From a checkpoint of a small transformer trained on Wikipedia: 14 layers, biases.
Each number is 128 + 32 x the weight over its row's rms, rounded and kept within 0 to 255. Layers, rows and columns count from 0. Numbers have three digits each. The size before them is the row's rms in percent of the matrix's.

# down: layer 7 MLP down (transposed), 768x192, rms 0.164, rows 657-767, columns 0-47
# up: layer 7 MLP up, 768x192, rms 0.163, rows 658-767, columns 0-47
down657 104:176135108151159160184135128139088098093216089136124146107145136105118083097125169119168161191133115098062135160128102212096121104144086051110114
up658 105:092168165127146179080131134250102070156142098148112135115142129089122141138123069134148093143167155131118159122105068164104116096081093104111130
down658 106:121107134105157100110128117062136144113125125143152128107116178137120084098060104108061173129138122134077163107084111147135060133107125167074126
up659 100:112151152163050110136103096118100122118127113100102100064141227070109116087126088173145130109191112206109098162141148108156048131130144121131145
down659 101:087120132112112141173134162141096151080120115135148117113098193167113185111105176132144190145103127042110132157163083150114137148169195148145068
up660 102:074108133124121134118189118127112168136117093153127126178126149090112087137130116113189178237086190153166169188161173133176079146116055166130107
down660 101:218102147104145140094156133111144046133147117118125088109076122138137159179128099187073140113147082124084131102099092170085151102143149117103131
up661 089:116100112096109150123165165157177116139108149081111111141103139149157177103106111147122147128186175067174070158130124225092159054086205128100100
down661 093:094182141151180107111158183104101089122212179122086104128097151107154118147098180105110118125088131091064147136151164174094148091124110156111131
up662 096:084138166144117109100110160061136157154089133140102130084088141127134074158106152141177172110161154106109080108144170161083153192059078145120160
down662 094:077133122138180146148128125167117125119135130088124130138110157162146112167115094098137024088107139153156165110114161097132066101169114089170043
up663 100:121143110191077123145095088108126099158151135090142138151146102126156149103127107108115105232111188111102083125126140128121130116083065172128150
down663 098:142093117168162100070155167128078174152163091142114074156129176144120146127120104125126098129128159065139066120205092125130130100140156149143169
up664 107:123114124126160141143080120107194129131169136133116116056149126097195093126125159093084210142126182126176146120075183089101100134174156174198127
down664 110:153112109161124180176109037107148095102121103058138138129167113166117196121178193118155129131157111125105097084174164127100150131166133117152159
up665 102:114170147088107078109174069171154095114105103178122127138136137140072150135134133135171102111137174055108162161070074148136171120129122144144137
down665 098:146153142186133151171124114123089185158186141141145109095170101138175140114159096129080100134185084159136148157163200101108080124084168117166076
up666 093:119111140132149119119083061153052136149138141135155090088138105150157159106124149138133070111150116152136102119092142121102139084129150144139192
down666 096:126157093163126155149155163071195122160066031116142132126095140163118132151062133099095172180173193000111145126105090053161147158078117102150106
up667 100:134084118135144127060160178169107117137139081150115132147182138127129135089091099110070129128123148124136033160146198077116163144147093134097142
down667 098:094172145122107125102144114008097117149117124100156136068150135146184161207124145144152155108143186186123072137103194105130150105169201111134154
up668 097:165085100147160104125095107168119128087146159064071136195050192101091207143092172165141101127144102083107075128167138137118105087154086113136145
down668 095:083197104115149151136125129100114113095152144081058077151103186133129170097110127129143149079116136098068090128116159097127080145189151134053155
up669 101:107165183127109147073087117142139130146037103126161129110124105153133140110113140085130133155170185076087081172129106126161215110188102107116170
down669 091:134086061166144093108212110129052150101135134125116160167093127067093117175098171115079140119148090126099159105078133135066088074113086064140106
up670 100:127120154097140113154131142124071115151197104134149180129161115165087103097137112116116124115149145119137187187163125131087126150126120098160125
down670 101:112148119083119098154143098108131130108105090140102138105081195100137153095187126132155174161148157132071155130136050160085119142171127159124140
up671 091:085096138158134113095142139151205128161119167158103122200130086159141069172127123123110135165133160129114104179094153213073140045089129078141092
down671 079:169103118085164124111161112111139121155079175158087113050102203127147158046152131102164088121105076128130156121097149100170069132049056121118172
up672 094:127155152158121095149067068119177095137123123178215100148165095143122166174117118122123128161087052114141146131126147163152095166166101090147107
down672 091:094140077109143162159097164121149102139090113081124148086137117097165106120096180117144188083129158099093096130127148099069105124107100130157164
up673 098:059104157063129106075080180150072175166098143109156076042161085148130126131173117078111145095102107127122109114106093178126143077140132165144075
down673 107:069114124168124148120204108088054128113128066115205122172096156119156140156110089109073097115159178103165109130129130106118173084093173113101141
up674 105:088199144127082101099150147085150158115110146126157088168141076113193114190108131103143174143198144179131187169134153154200136158216113125130205
down674 095:194124134117098137185124100065115130107141084076138137096147108118143084154152105088178108206105063139162221138113192121111103103130064123119089
up675 111:129130131119082165147150140158140129140152041104134096089136145123062093241141136073143126141168161116109118171090061135058161104123089169121131
down675 103:149133132105148169081055059115135098137087188145162164153124149073178141118104097051146154130117075143107141117153119134177157092133101148211143
up676 102:224135159146162206121123152127116088154091093088158126141203108127120091116098175108181128107149104125097093148214090176180128114091083111154148
down676 115:133151159143093130092072131115121129060140162074034107177112134079133162100106152120107123153135141153087116099059098131157134103180214121156123
up677 096:081126145120122131118115117118148162136127128142151139045159105067104072177156098155104114101076120145148115132143078155132135165109095130159163
down677 106:133110076158151099031124115169118092079143113141103121113048204061077124104112094129128149136106047044141116131164119107128037140120124156117130
up678 103:072154145116137139158106125149147044115079105113102113123118170163108163072079143098172180149043126157118144096122088042139142102204108142140144
down678 096:140156098148119168126120087171151140127105134105145139185147143142106073131116119085093090067116028148132118144148127156111142114069135139118091
up679 096:085150175049119094104141137153072148080127115103124148106171153164158068162116099098161141119147131125119113133095140137125138118170129036125039
down679 103:110146153189119102140148108098116120139131111086140134128115104162094212074140178167120080054125121085148070199112131160127033121082106164116090
up680 105:086139124168127156144094146128181134203157107095134117082178107138096169082089124119097139105117116141135120097166203117109105126168107127095161
down680 113:109135152082112162143160153135088112195105162174113189084135140165138098132116116132191125088113147135112132103128138169129154176116116143146171
up681 103:122092074124113147111130124134177165135185102170200160120171147124067137136145113105180119074156173117151106137138165129150142084115213159071031
down681 099:131108129141129137163109159167100184118122120112149109163144113110074103075098145102090190100068087120128120109141203145101099057148183156092095
up682 103:108130147119181103181147142147107116113115143118164108116115119106096140072148137178110161102113124160159138131111102127069116070137152094131113
down682 110:066158057181116084041135115184123162098137153096117102099119068099142161144224136148143080092092132129195112109090142119109125134127148165086156
up683 108:108085115145103136049114149131233102103102148155106142130109091122129093150113109098131134127159127161071139107133115150095127162145119111079121
down683 110:187119108092171158153106141093054144148103116076148120166084122118071130153123191115200117126066159099147132097091138158097140164143113143094201
up684 100:106112137122093117184144126182130103122119101144117144180151111155115091154090140098142096103099119113152114136143115192141069104151122140110136
down684 099:160088136171108170128115129108160105087144169141138081086069137105123128077141107127139157180156112074108128148053096086099101135122132162122112
up685 091:127081142177171095129085153153141099130073095150136139126115135084098171141108122155097140117146184137136147165064113128135181163178071155103135
down685 089:045120211182142160072189134086126111089145164125082104135179155130142135108115156101115141121143126103122149130135127146151081096102141101106136
up686 104:119125096145177136115107084083122123096128120071135135085113123164131123096196077097098152121139170146120175072120115114126097171114116173172155
down686 104:125179204068034217171074182158109136156151192113041117125134119106109166118086061096167148136132137114139124098115149131176096108102108109160172
up687 101:120209111102112127175053148124120140173117102089179124102126067061166174127136107181174173163114102100139129075092142129073096059142111126132109
down687 093:069058145107106104125168110148142162161136174145123136085177127148073135165132164108127071096152086142066163131145135142175092218128081141102164
up688 105:087090098091142111161127197128087136079107127073186104156093105124161083172059109140135169112112124103136106164168134141114119149083093153147088
down688 105:161152155188168125165129078127125143165169132135138125112175168133123164137180162112105139116074163128143179115091152155134156169183084115141113
up689 096:164130103133155174150076143110143182107099147163142100144123107107096128199091141152097135140098097111139149106160117083156191101145146146155165
down689 105:133078145145126134045095126139137119061119150142175079098140127082123101041127080104110108135126173165126142107136080087122130123149140146053154
up690 097:162175172048120130126112144108123070124113175117111118089143127104171158137110128110113068146124157099092130113148175166159118071141184170126134
down690 102:125169151187130130141153159120136066130125113126133140138113121100117149141146057117122142112119073156111101188057161143139104118093116131155120
up691 109:072132145113084141078100159142120059133122126135137105113190063175114121110052113143171202138162162098174128123130147131126086173148053146106146
down691 109:063063154139142077152101106117137118124077142167092132169103110143125207160098128109095141124134120089123146144102147141104063088045133120115130
up692 110:130178090109191091064132095131080164137151179097135135139143143144158191151110146128110048109095124173090134148112152145126151118060101120115107
down692 096:081138102154131143153110145174146106108106115151082166160145120135124118161074136127083205195154148077118177101148101128153176154174159103116088
up693 095:157117139122118164114142090125119138094156097130155217111081152134118131103185190120081161195145093162097132146186108170217139114100089175121098
down693 093:145086120175153131113142139073105120148110131157163093142121114113129090142081108066152113097164131096154091133119102040062072112129167077133116
up694 092:153064132127164125134126136155087149158151095139156191104147119128122132129128139133103203132108167119149130189091077182178097069174109134089100
down694 095:109160160175158081107149163107170150164183098099125032099154139137124073148082134152126054167127117125145156133159161154097089097142127114144126
up695 111:141159124151069119178145203117180168096113070191151094171152095098122125169152151172142131177112091102177147112180134106152079122176166153090145
down695 110:144168150150075171135124201119136097119107142138189163180102110055201120160141147110115131173129086125138111058111108116114151129164107112125141
up696 088:116095159123102157145103100143141067105087063107177167165107156196105141176123139168110102149124138151084158101074199145120064108086167179138108
down696 074:157127075152210124083144111121114155096151177159093085083132119152158110126125099118076071125146132080168091168140126080108138108170142102140131
up697 097:097129158161104146105085106123137167116130124108117133149089132081151197113109138111086144139138151151124129155126067154124114066134106217146083
down697 096:144092106137079076142146157147101172100090117169084128112165217127116155076111132145102138166119140113142131151118090100101120137111133113150068
up698 105:122123114176118140152130094128100088152154122110134142164074184134139122079134160085050095140109108151146076138141170102117102141122098105055109
down698 109:122130110130194155089099096128122154107112129138185119111131127123130098111168091159060150061126170122149127155059103095125154131143216107102136
up699 107:113112170174148097138116083136068157225139083102120146132117094134189151150163069086107133151144156085103152097096108167103105177135137119108120
down699 104:084105180113142148073125099127128108131166176108038155127127111084175173150089100124152104122126047173109091128130114097144106099170134154138115
up700 103:116154107121033122100115172108128114127114189122129078075154114125153158140167120115080130159134120144141150156119100111146146153153128080098136
down700 101:134136067185153122136091130129132126095135160088088111140171049176128116146076110124108101148089175128122096122149158114134098115162147087085147
up701 097:159090106105155096121124118123138128156167195099027112115141153097125109145102126135186118131133155126138134190137118109094129104083151154132065
down701 102:121114161142083126108095147122123122116105057188182078162117048160135151162115143063171167116154100129116078125118086150123115151180108124189169
up702 104:116154151086115139200164079147134106096163146127122177192085132122138167129146113152110147173130100101100106101138185148071132171105079137198113
down702 095:186144090155207115114141111082082128149077107085148125117094084113097142115132168085105129128133097157134153121139117166184134091139101143143108
up703 114:154113125116082051124152093160165109112183068117157155150137165114145080113115137119100107160180134103132110130118104108100115173125118144127130
down703 099:187137158138114108093176170133126146134168201109152108144106042135020124119082153179115135125183126186141129145122083188096114110087160129172140
up704 095:106145116119155193159123156133113141112102136057161138140129109180198184173118175081117157118071167149114080127202125177115132151102150165127079
down704 104:124085109123127133145158127120110158167134146088124161167092115180166134124119168134133169156181052116077118147138148109110068132036125164202189
up705 085:136132145121102191145086093114158187164165164183125193172156075108185125119048119179115147113116066090088106118157142151124152124131215092091122
down705 101:077116090157137096148129104149122048107110126120182108083083160167076120174166168108141149160191136140182137113119118119127101123142029140136132
up706 091:126092145163087137175134081086187179124111097131143141088125134127104117141095149105143180133115081087104096110105092160100157128107160148222129
down706 081:163143046088136133088109213176122085079186101131133129113170152127113111152113137146101093132138152215129150126181133108151121096134066081087114
up707 093:136090107161148123176185110094133074135093177099140164060091193166131142136129075119093154066142099088117159153114136087160067141083144175088192
down707 087:110134122108112149115090095093134127117172173151088139122167073151123073138137197112152133115126078131134162124149127135120105070156146068113093
up708 101:097088168122109113140110135048123106138131160180172133093127127123144141143136130144176130124092118213113072111112119140098150113168131083112129
down708 120:121124195115102114095080128128054121141093116116141159135128095094181103129241134165126147118104196141131088083121159106119115159162097119111137
up709 092:064141175123159170107115076114158114111180187098119097129129113140150107138112150166083151137202177108116154157060154192118143081142135149141135
down709 082:136129099205110138068101164130074137129095101139115148148105105069117116180110114104159133142090092083136102123118142090096097094061123143074081
up710 098:127137155155114146164110084201153117137170153119124128103148118137129159170153111113143167054066164133125131142233139110132126113144076092154141
down710 101:158092120089119102127093132085095170155117117136130099154104152153117122097119215140116087057136125149194146182137143151167144186102147101166152
up711 092:131155141139125131165095126131111126151056132133149084091119072082137123131118119151101150128079182136103158056092119134123109152163085070150129
down711 096:154098095115174113088102133110147136118147132118125136122150116136165093150169207151132098083181094112130197118187115127143117123112115113079152
up712 101:136121150155131120087102120128149146145190111176100117092203126107107142130255153107133137113162109113146123130079146123113148072129148120144083
down712 095:107104113072149096208216098153153082118175059158102161122132096151104107125093192111131127147098172114145108101163116145143133143169121102121142
up713 098:113127105169166131114126114115083172093125126146181086126173132112085203114173131161169070141148195123141164137131139120120129121164144167093146
down713 100:082161174089145034053109121132173170126117070107135174195089139098180135122127133098008145116115084094105096125102107135154071118107114091132072
up714 096:122169043083131152134085095132114091129171101178112134112125130076135106162138098138181086078109184106139105168107106172115166083087101180094168
down714 096:126177119114148087149107131128126118125179131142173128164140127118096099156169084143162148163157158071078090239093171172103145155091128098050176
up715 094:153133116131146031117088146172139078177123130088200112199150115071099074066087127172167141141167165081118131133124122082169132159118105077114167
down715 094:119107152124162127105184188055070141162075120126078146162103166200102080095123119116115077179116133092163131149139091119132132115167122176142123
up716 093:138050169181081058149106176128112115099088153121129123111139160171137108176119144130137104138132091098133155114133091064157165203138155166162108
down716 090:083199136129139109095147190146133135092151133121133138141180099155159144113132154107102146127152082111111109152140184089089141152168128140124158
up717 090:115111136112148126138127215103099152107182035086088143062158102128100103118130131145133213101090129085150130157142115162137118121132096102137125
down717 105:139089162149095107127151099113143114126097235162145099135119112078107179109127116147126119189063195169122101122112112130127090088150083121083178
up718 102:145027133106130121149146118099134212118135106180182171167145069130172131126172111143146130155120109121170154157109098129095109089177146150154112
down718 103:088163130144126145123088140096119111171150097099106134141187130089148154137142116134098164120082158084133121160152132144141155135117143068103185
up719 104:154135176191121148102110138128132092169083196094136134144117109127129112141122113137060090154122107111122116169139151166147150104129171144108098
down719 103:120176144149176111159160091137180131179134142162181123129101098175104055119103114087171116169072148200165171074161116202102084101085092086111160
up720 103:064169102136139065126078096204214106117163120099141122155161109130104086057028123133082179140139110112146155146092114186115174153155164121110142
down720 101:197130133139136133105122161095117137137123162141089108174135102126123132135193138133116116162135110117154198086177106151146091114126086087087132
up721 106:124130094136214153167106152088097142154130125146112170173084183179112110175102138148157096156105101121142187099166076193100114150128124123094140
down721 098:100215069086139082140143089129147155118117112176073126154138141114113110162136130162079147172168130095126091119125084151126112189122098180062133
up722 098:138160147106205142103127158161097123126175142158134111089163122161089117067104087074109165175094158154188194137151102157115140131140158108116175
down722 096:112124145137150112038105194149146129120167149114127104081134139129131085117221161115092127062106149114168124185103115127090115167097095116083079
up723 086:121103111193168170144147063192117171156131155139158149125145150111123087168155147193118097104130115145063155114187141152118123094109049092080134
down723 090:129100106086142090094145093107115122112202149115111061157128167129152134135133142114109137130113077147173130092160083128121121075139129122122132
up724 101:061106132144152167120084110135169134152128119155157159086104149151145102180143129089083105180145161156088123074135097149112103134132109087111154
down724 098:157109144121146140184124149115121170143111085116105113127097096168155168087159106119128124159111149124146115131156120144140129125142113123137095
up725 102:113138174138141170160082161120136109142185113155176163172121137174125101084132100126195144200136122123189101203160113106148131132102131110111088
down725 103:124195150169129146147200087116106129075164187082149168110100098073147104155173155132147123182102137048159075121078136107115142145138065155124135
up726 108:148100130126160120083162105186170115060112135157144085169095093103053133104107208107055147124126120106137165178123080133105168151106185097088150
down726 097:151092126115120095115130148159147186154143121166098148116124135095153146133119122191148176094090122120107135122190140136148043130126110103171148
up727 109:145143089060119172150133122133051138176104172130137130216110104146179157148138099139093109111090177109161197126165074150131120136135084138181132
down727 112:133145075207137127122143121139155104155079101133140099192140171179111103043156159138116150136063210142121064076152044144163186140129107095140101
up728 098:172165071080097155097143086117186010114119149135123103173157176193078098126146193121107121106132171142111145098097191182102187150133115086110150
down728 097:113125120143135126118144138115129186049144140229096138130039115137161153106100129106114114090139102181132080146124131169138136088101179160088136
up729 090:104123192108170109109169151144163198149173107190112102143122104039154093087134174087177096134162137176072123115105158105060178148135087135146116
down729 080:083131050112171141156096126150134110138186111154079118006152167183105121109117113142130083166125082109150104133135137132102073122088115114136097
up730 096:063112081126112076125153125108174122139148115135070153174151158160140110108160113108140120117151126127149049081123189100152082075126143146160144
down730 098:074119136181150224128122090126134120099104127102111103109165119084159124150124097104140131126132100095145191192141091103121151177128133123119084
up731 100:122155154151062123100122108113155126101111117114128119170141126159101167115145148123115132128128129173112178115155116096109117143171124141118145
down731 101:146114066164172095141120075132149123170150099080131155133183096144141135090133160084127139152103109098167133139154119129128134203142112148105154
up732 096:123122092148170192130125091179119127093182125079134125128122131150118172105142083123109138117083108145114101097165208169104167099146093147136142
down732 096:173102125116043117115089157069122128160124168132093158158084135081148116169080149057150127135152172149178105127077108172108135142155124101118052
up733 096:117107180137109141123088091140145100142130175090103157123084081169148153128170120143124132048146134124135126117137110083121161125112174126124092
down733 094:077142103091173065171132162176113144167152101136096120136150109187073096134129118087162062163157159100170155127095124093073105165161112111094132
up734 096:114124099147119075184151118063128131151138113166086122102086139135093096100106167148175182123085130121205114108135093096150148117131140129113113
down734 095:128075091150159125128099129186183132111124056148132153105176094100122122161138105156140133172102153095146139143138156143133102111068156114109106
up735 103:113146130125154171119168118067094075169031160163105123245152149165134145127123131132137131123113111077078145156146109130137147123145138143095153
down735 108:128172178156126127121088146140189103060095136151114066130181169120132148138172107109152142124147138062147103155188093171160155093182103117171065
up736 099:149106158160136106118101076105139056080078148133143162097118122126094129159161097181164113083151183168156072195115133138126169140165122122156131
down736 101:100085159152046122155095080141124175164151157095140127134144141113123061097130126128135153149088057101066165068155157163109114092119122157122164
up737 101:155151156089089167160134089183104093150149124079103129153117135147101058105116099076122126055121128114180085171094100086102134086128114117107163
down737 100:179070120152102097117114041118140164151096106128167104184053125127119118111148126124174149143161129142133095089081113151088107094111172121128125
up738 100:089086162134166119152090128140152167126107119139100176152150134112106104120116136094082182143109165075088181147171145130081117097126130144108108
down738 108:156180158084131105097174101141153178106137161076141155160090107089140130143129090168116119100081154120108127190125150155113135135121137114091161
up739 100:111161110094113139096081147096132148110156135065102065117105114121220112150162119166058144144133098088159133085089107078071147136131124095130080
down739 107:096168123171087078130167132148105198167145104099076106105090193208105073118093174156062082125123143134124138118171099135134146094104138132111135
up740 091:080101149145069130058111130118096130150138108181166090193200101101071170120178116164142141171139108087180176158144126112164125186122139079103138
down740 082:139149147104170126138100178088130112142123113163153155168177210143132125122194123142141121147169091153158139139116139138141105121198160053171148
up741 096:153092057090131142143107158138124106158119103110136125153159170120084080185090055106090174149166142120160145107110093135135029178136107140144081
down741 101:187111077208109119112103083120149153141158182092091090121119148097061091205130133130113152108077124120136146150128135124187114148155112133128073
up742 094:124133116125140200167196175125150079151138122125135143157090104088135097112126156121135138113131164110208189116146194174114150119138191151156126
down742 099:119131159160154109150146111133202091064180158091074118169080137106153169126086165113170137136144092108116138123178110128109134060143118168113156
up743 086:163149118078138138111128128145175127078112089119162095128135060186062103165109061125092143145172119140111127136178092156140169144131112110130098
down743 077:161116093129142108118112179116107120124142099155096126108133152148102119128087157150147057175155142127138112065097115149132114143137139095143123
up744 108:173108126142098117144109136183117123144121108132128140152178162099172153129133126136102090060109133130168066152105096136152162121170148088138123
down744 101:115155111097163137155097165102176112093096126087122141124158161120085081157139139144186094094084129104098086092151173149144074150211112142118122
up745 105:089120144068096149100141190123157144147145171116164131158167161082111133142157133157144124151102117140140171077011113123156136084109103133188083
down745 098:151131128180157102151123093150132135117128044198098080103072095143132121103109123108094143094146106131127077158217141171078111139124143086083129
up746 107:067110103078108182073105109077135099144147161122183110165077139103124161154111122200158068156094133094094126148159104135108133128144083097112123
down746 105:124114129164140132082128100159103125095168146133158144071122143052100148148121114103034154140137201180144116159072130027167106141157162137110109
up747 106:120102107111127081157183166126090139105136141122118123215166098121132100061154133090085191070102112137108121132095126138117139157066127097098098
down747 116:092114130141103103139149121140131167094153144140099106168183161200126100066118121099130140164137112156115166080102087163127152165112138134097125
up748 102:149096125172164104160145141185141126103146150169220116133126168082105085090126129133203100107221126140104184108080133131110121123121154092141164
down748 102:093073096106121192107122142139144135126195141160172155091116085140112097213108138125088157130172147132138133132078185028139080183119139113135100
up749 098:101154139096109127133173081106124185072104080112131154186132187093096172120178112153155072143132100146141081162147138105090129158152173151109059
down749 093:108163138133163147116123210092143138121124139157142075151155121168120047142092163063080112130049172163124134118087106146112111108110111069126142
up750 104:059146161090115156170121106175175231112163129087143154164106179104100146085120105171173083164152108135133080081161165147086124143100104116113095
down750 102:181168107144100122133106160097086140153201068157163098134097078131149186129121096117127137092127132133148164156133160159100077087152133113130135
up751 113:134140212093101085143134168122095106119090084137145209179145162079125124141116045069162089111142161106103143123142052089147150184087186128142146
down751 101:106151068162131106146153155057157140092103086069122119137170197148117111213099142091156105158083143093134119102136162073186120195141134123111144
up752 102:096129110163125096191123154196099099153121119103074129099103128153136164151149164156131112150094123075131092159173078131165096147131162071153147
down752 088:154171102125091127073126109120141183121196179156129139141108118107142184121113087129141147094102134159130122142165169165125102137124179134145171
up753 113:133146105067158148192099130255139083080131154113127110146083154161069204123104114091135129144120133125138171119109191149088157090168134131098152
down753 110:154163101117129176163097100144121093169113152152121154163093102153115151127056180107171131160093170158110103115169120118096095085110146155114116
up754 106:110113123132145157112102136113085111042149116094205147117085098154162121162089135090130137148099096121164123160130121138137132143098113104101163
down754 115:114089115122105145120095141153091116132075132132088204121092105140079112124148174149061140089101090142144089155148176117180117110143084122159151
up755 096:061123166125108130147102134106108164168184132136172115151183117170089142106102203189058162151122177135136203175123105129114137137165081103108136
down755 103:139095102102124080092108139110111141114053157164139091144124110098135109137145112168109138127128064142130104148164103065186134110157119132128151
up756 101:096121154114142163096116132148129080096096118113146131156137167110129073163148108167131158079175128147138137209136064119124127093143156146134071
down756 101:141128098146134200067190181101105071120137119121107148110114077156099078213139117142111125118128161128126153117144084082105152121105104139136164
up757 106:173167197138107182140134148170145157077129122101110097144107143080157147119118111176139122156128123127121181164127138149145098124120104101155136
down757 106:155099157100130133106113104132118043138137152157155158138127096115143116123111150109142088154163109109092216108137118133112095158078131119173143
up758 100:082072162189083171135162053153134115055137097118147133146167126158128101115093192106156122182135125159170128147115102158109130211122173138132104
down758 107:136132128123077130120134104093110196060129165121162092075131114166086140143189109104155111154172095154125110183125134090179084051089097119167118
up759 101:153111172102086136174144089138137122081118156103132127139113140134111137114114163158030100127133086129117117138140119143084137115187140128121089
down759 107:104159135150140125165089103173098211136101189106155186178164211102161126089165121145119112107105153086136116137204134105135107074067152160172074
up760 093:149092154107110186181028138104114143121156025109143110099084129092099195105103126152167175125139134126128120091110088097105135157126124226117156
down760 094:119102082156111141146134081187129100123164121145089137146120062122120159160180075162038130148102118117160135141153148156115155042082125108104144
up761 112:122159046133222123153100147080186060135104142137125181135168179160135120104094148103095155120153111157174079158082146156129185124142087151097132
down761 107:097172128145116116136106176163142133050128126160125159151143162072115079143126142128100150140122131110135116150118160104181150142161127134175140
up762 101:175104130157140142109124086113139161117099151152106064079134133087183120096099192073128104095136137146132127103150077111088160118084123138148054
down762 089:142080124153133107102066094129176115148147114146131125146116108111201130179089090145182116123113131142105077109158108137110110150231081144087103
up763 106:123120165126105187137083148130160150130196113110073115152164111146168127140092161143093122124110193144165188132096117103103138145142142180110094
down763 097:144141143118083089160132101130151087169123132164130171161145121131109100154119132140091139136140128123128109104056151062127151103085141161123105
up764 103:128118123051099092143144123148069132162110154169136115098087104089116119132092142192123184228111151101161132094145101166099145159179135160107131
down764 095:135149165166108143164118121141146123094206195125054116164152158051108108128147119127090145121110127104171129143108061103140168101073101150096106
up765 104:168109112164145115102164185112177135113128200111136103138127123084125128191104170103053109149106101142100137075131077154121121153106148158131089
down765 101:149172124154119125121115085178173133151150080055113160151161141134155113104075139133125137188113147104107091126223168193171167114131125146136079
up766 104:147143063133124177187184133167039122109127125146080170160135140140145145114116090111183138161168112192137094181183117121163112151182122130109111
down766 105:120170165120143155095138145101117101089148141169105099112171124149154183196071057130177117148140172135129062195134168122095100130140068133100162
up767 096:124106164122082136149125140109090117113130082151086179141078162207083162146140104114176119152171149150098211176137146124133135124087180161113136
down767 087:115124132182182110104150168093095129173159116119116140123112135158103164171121122142122121151106154154068142151098157176095108103057115167135133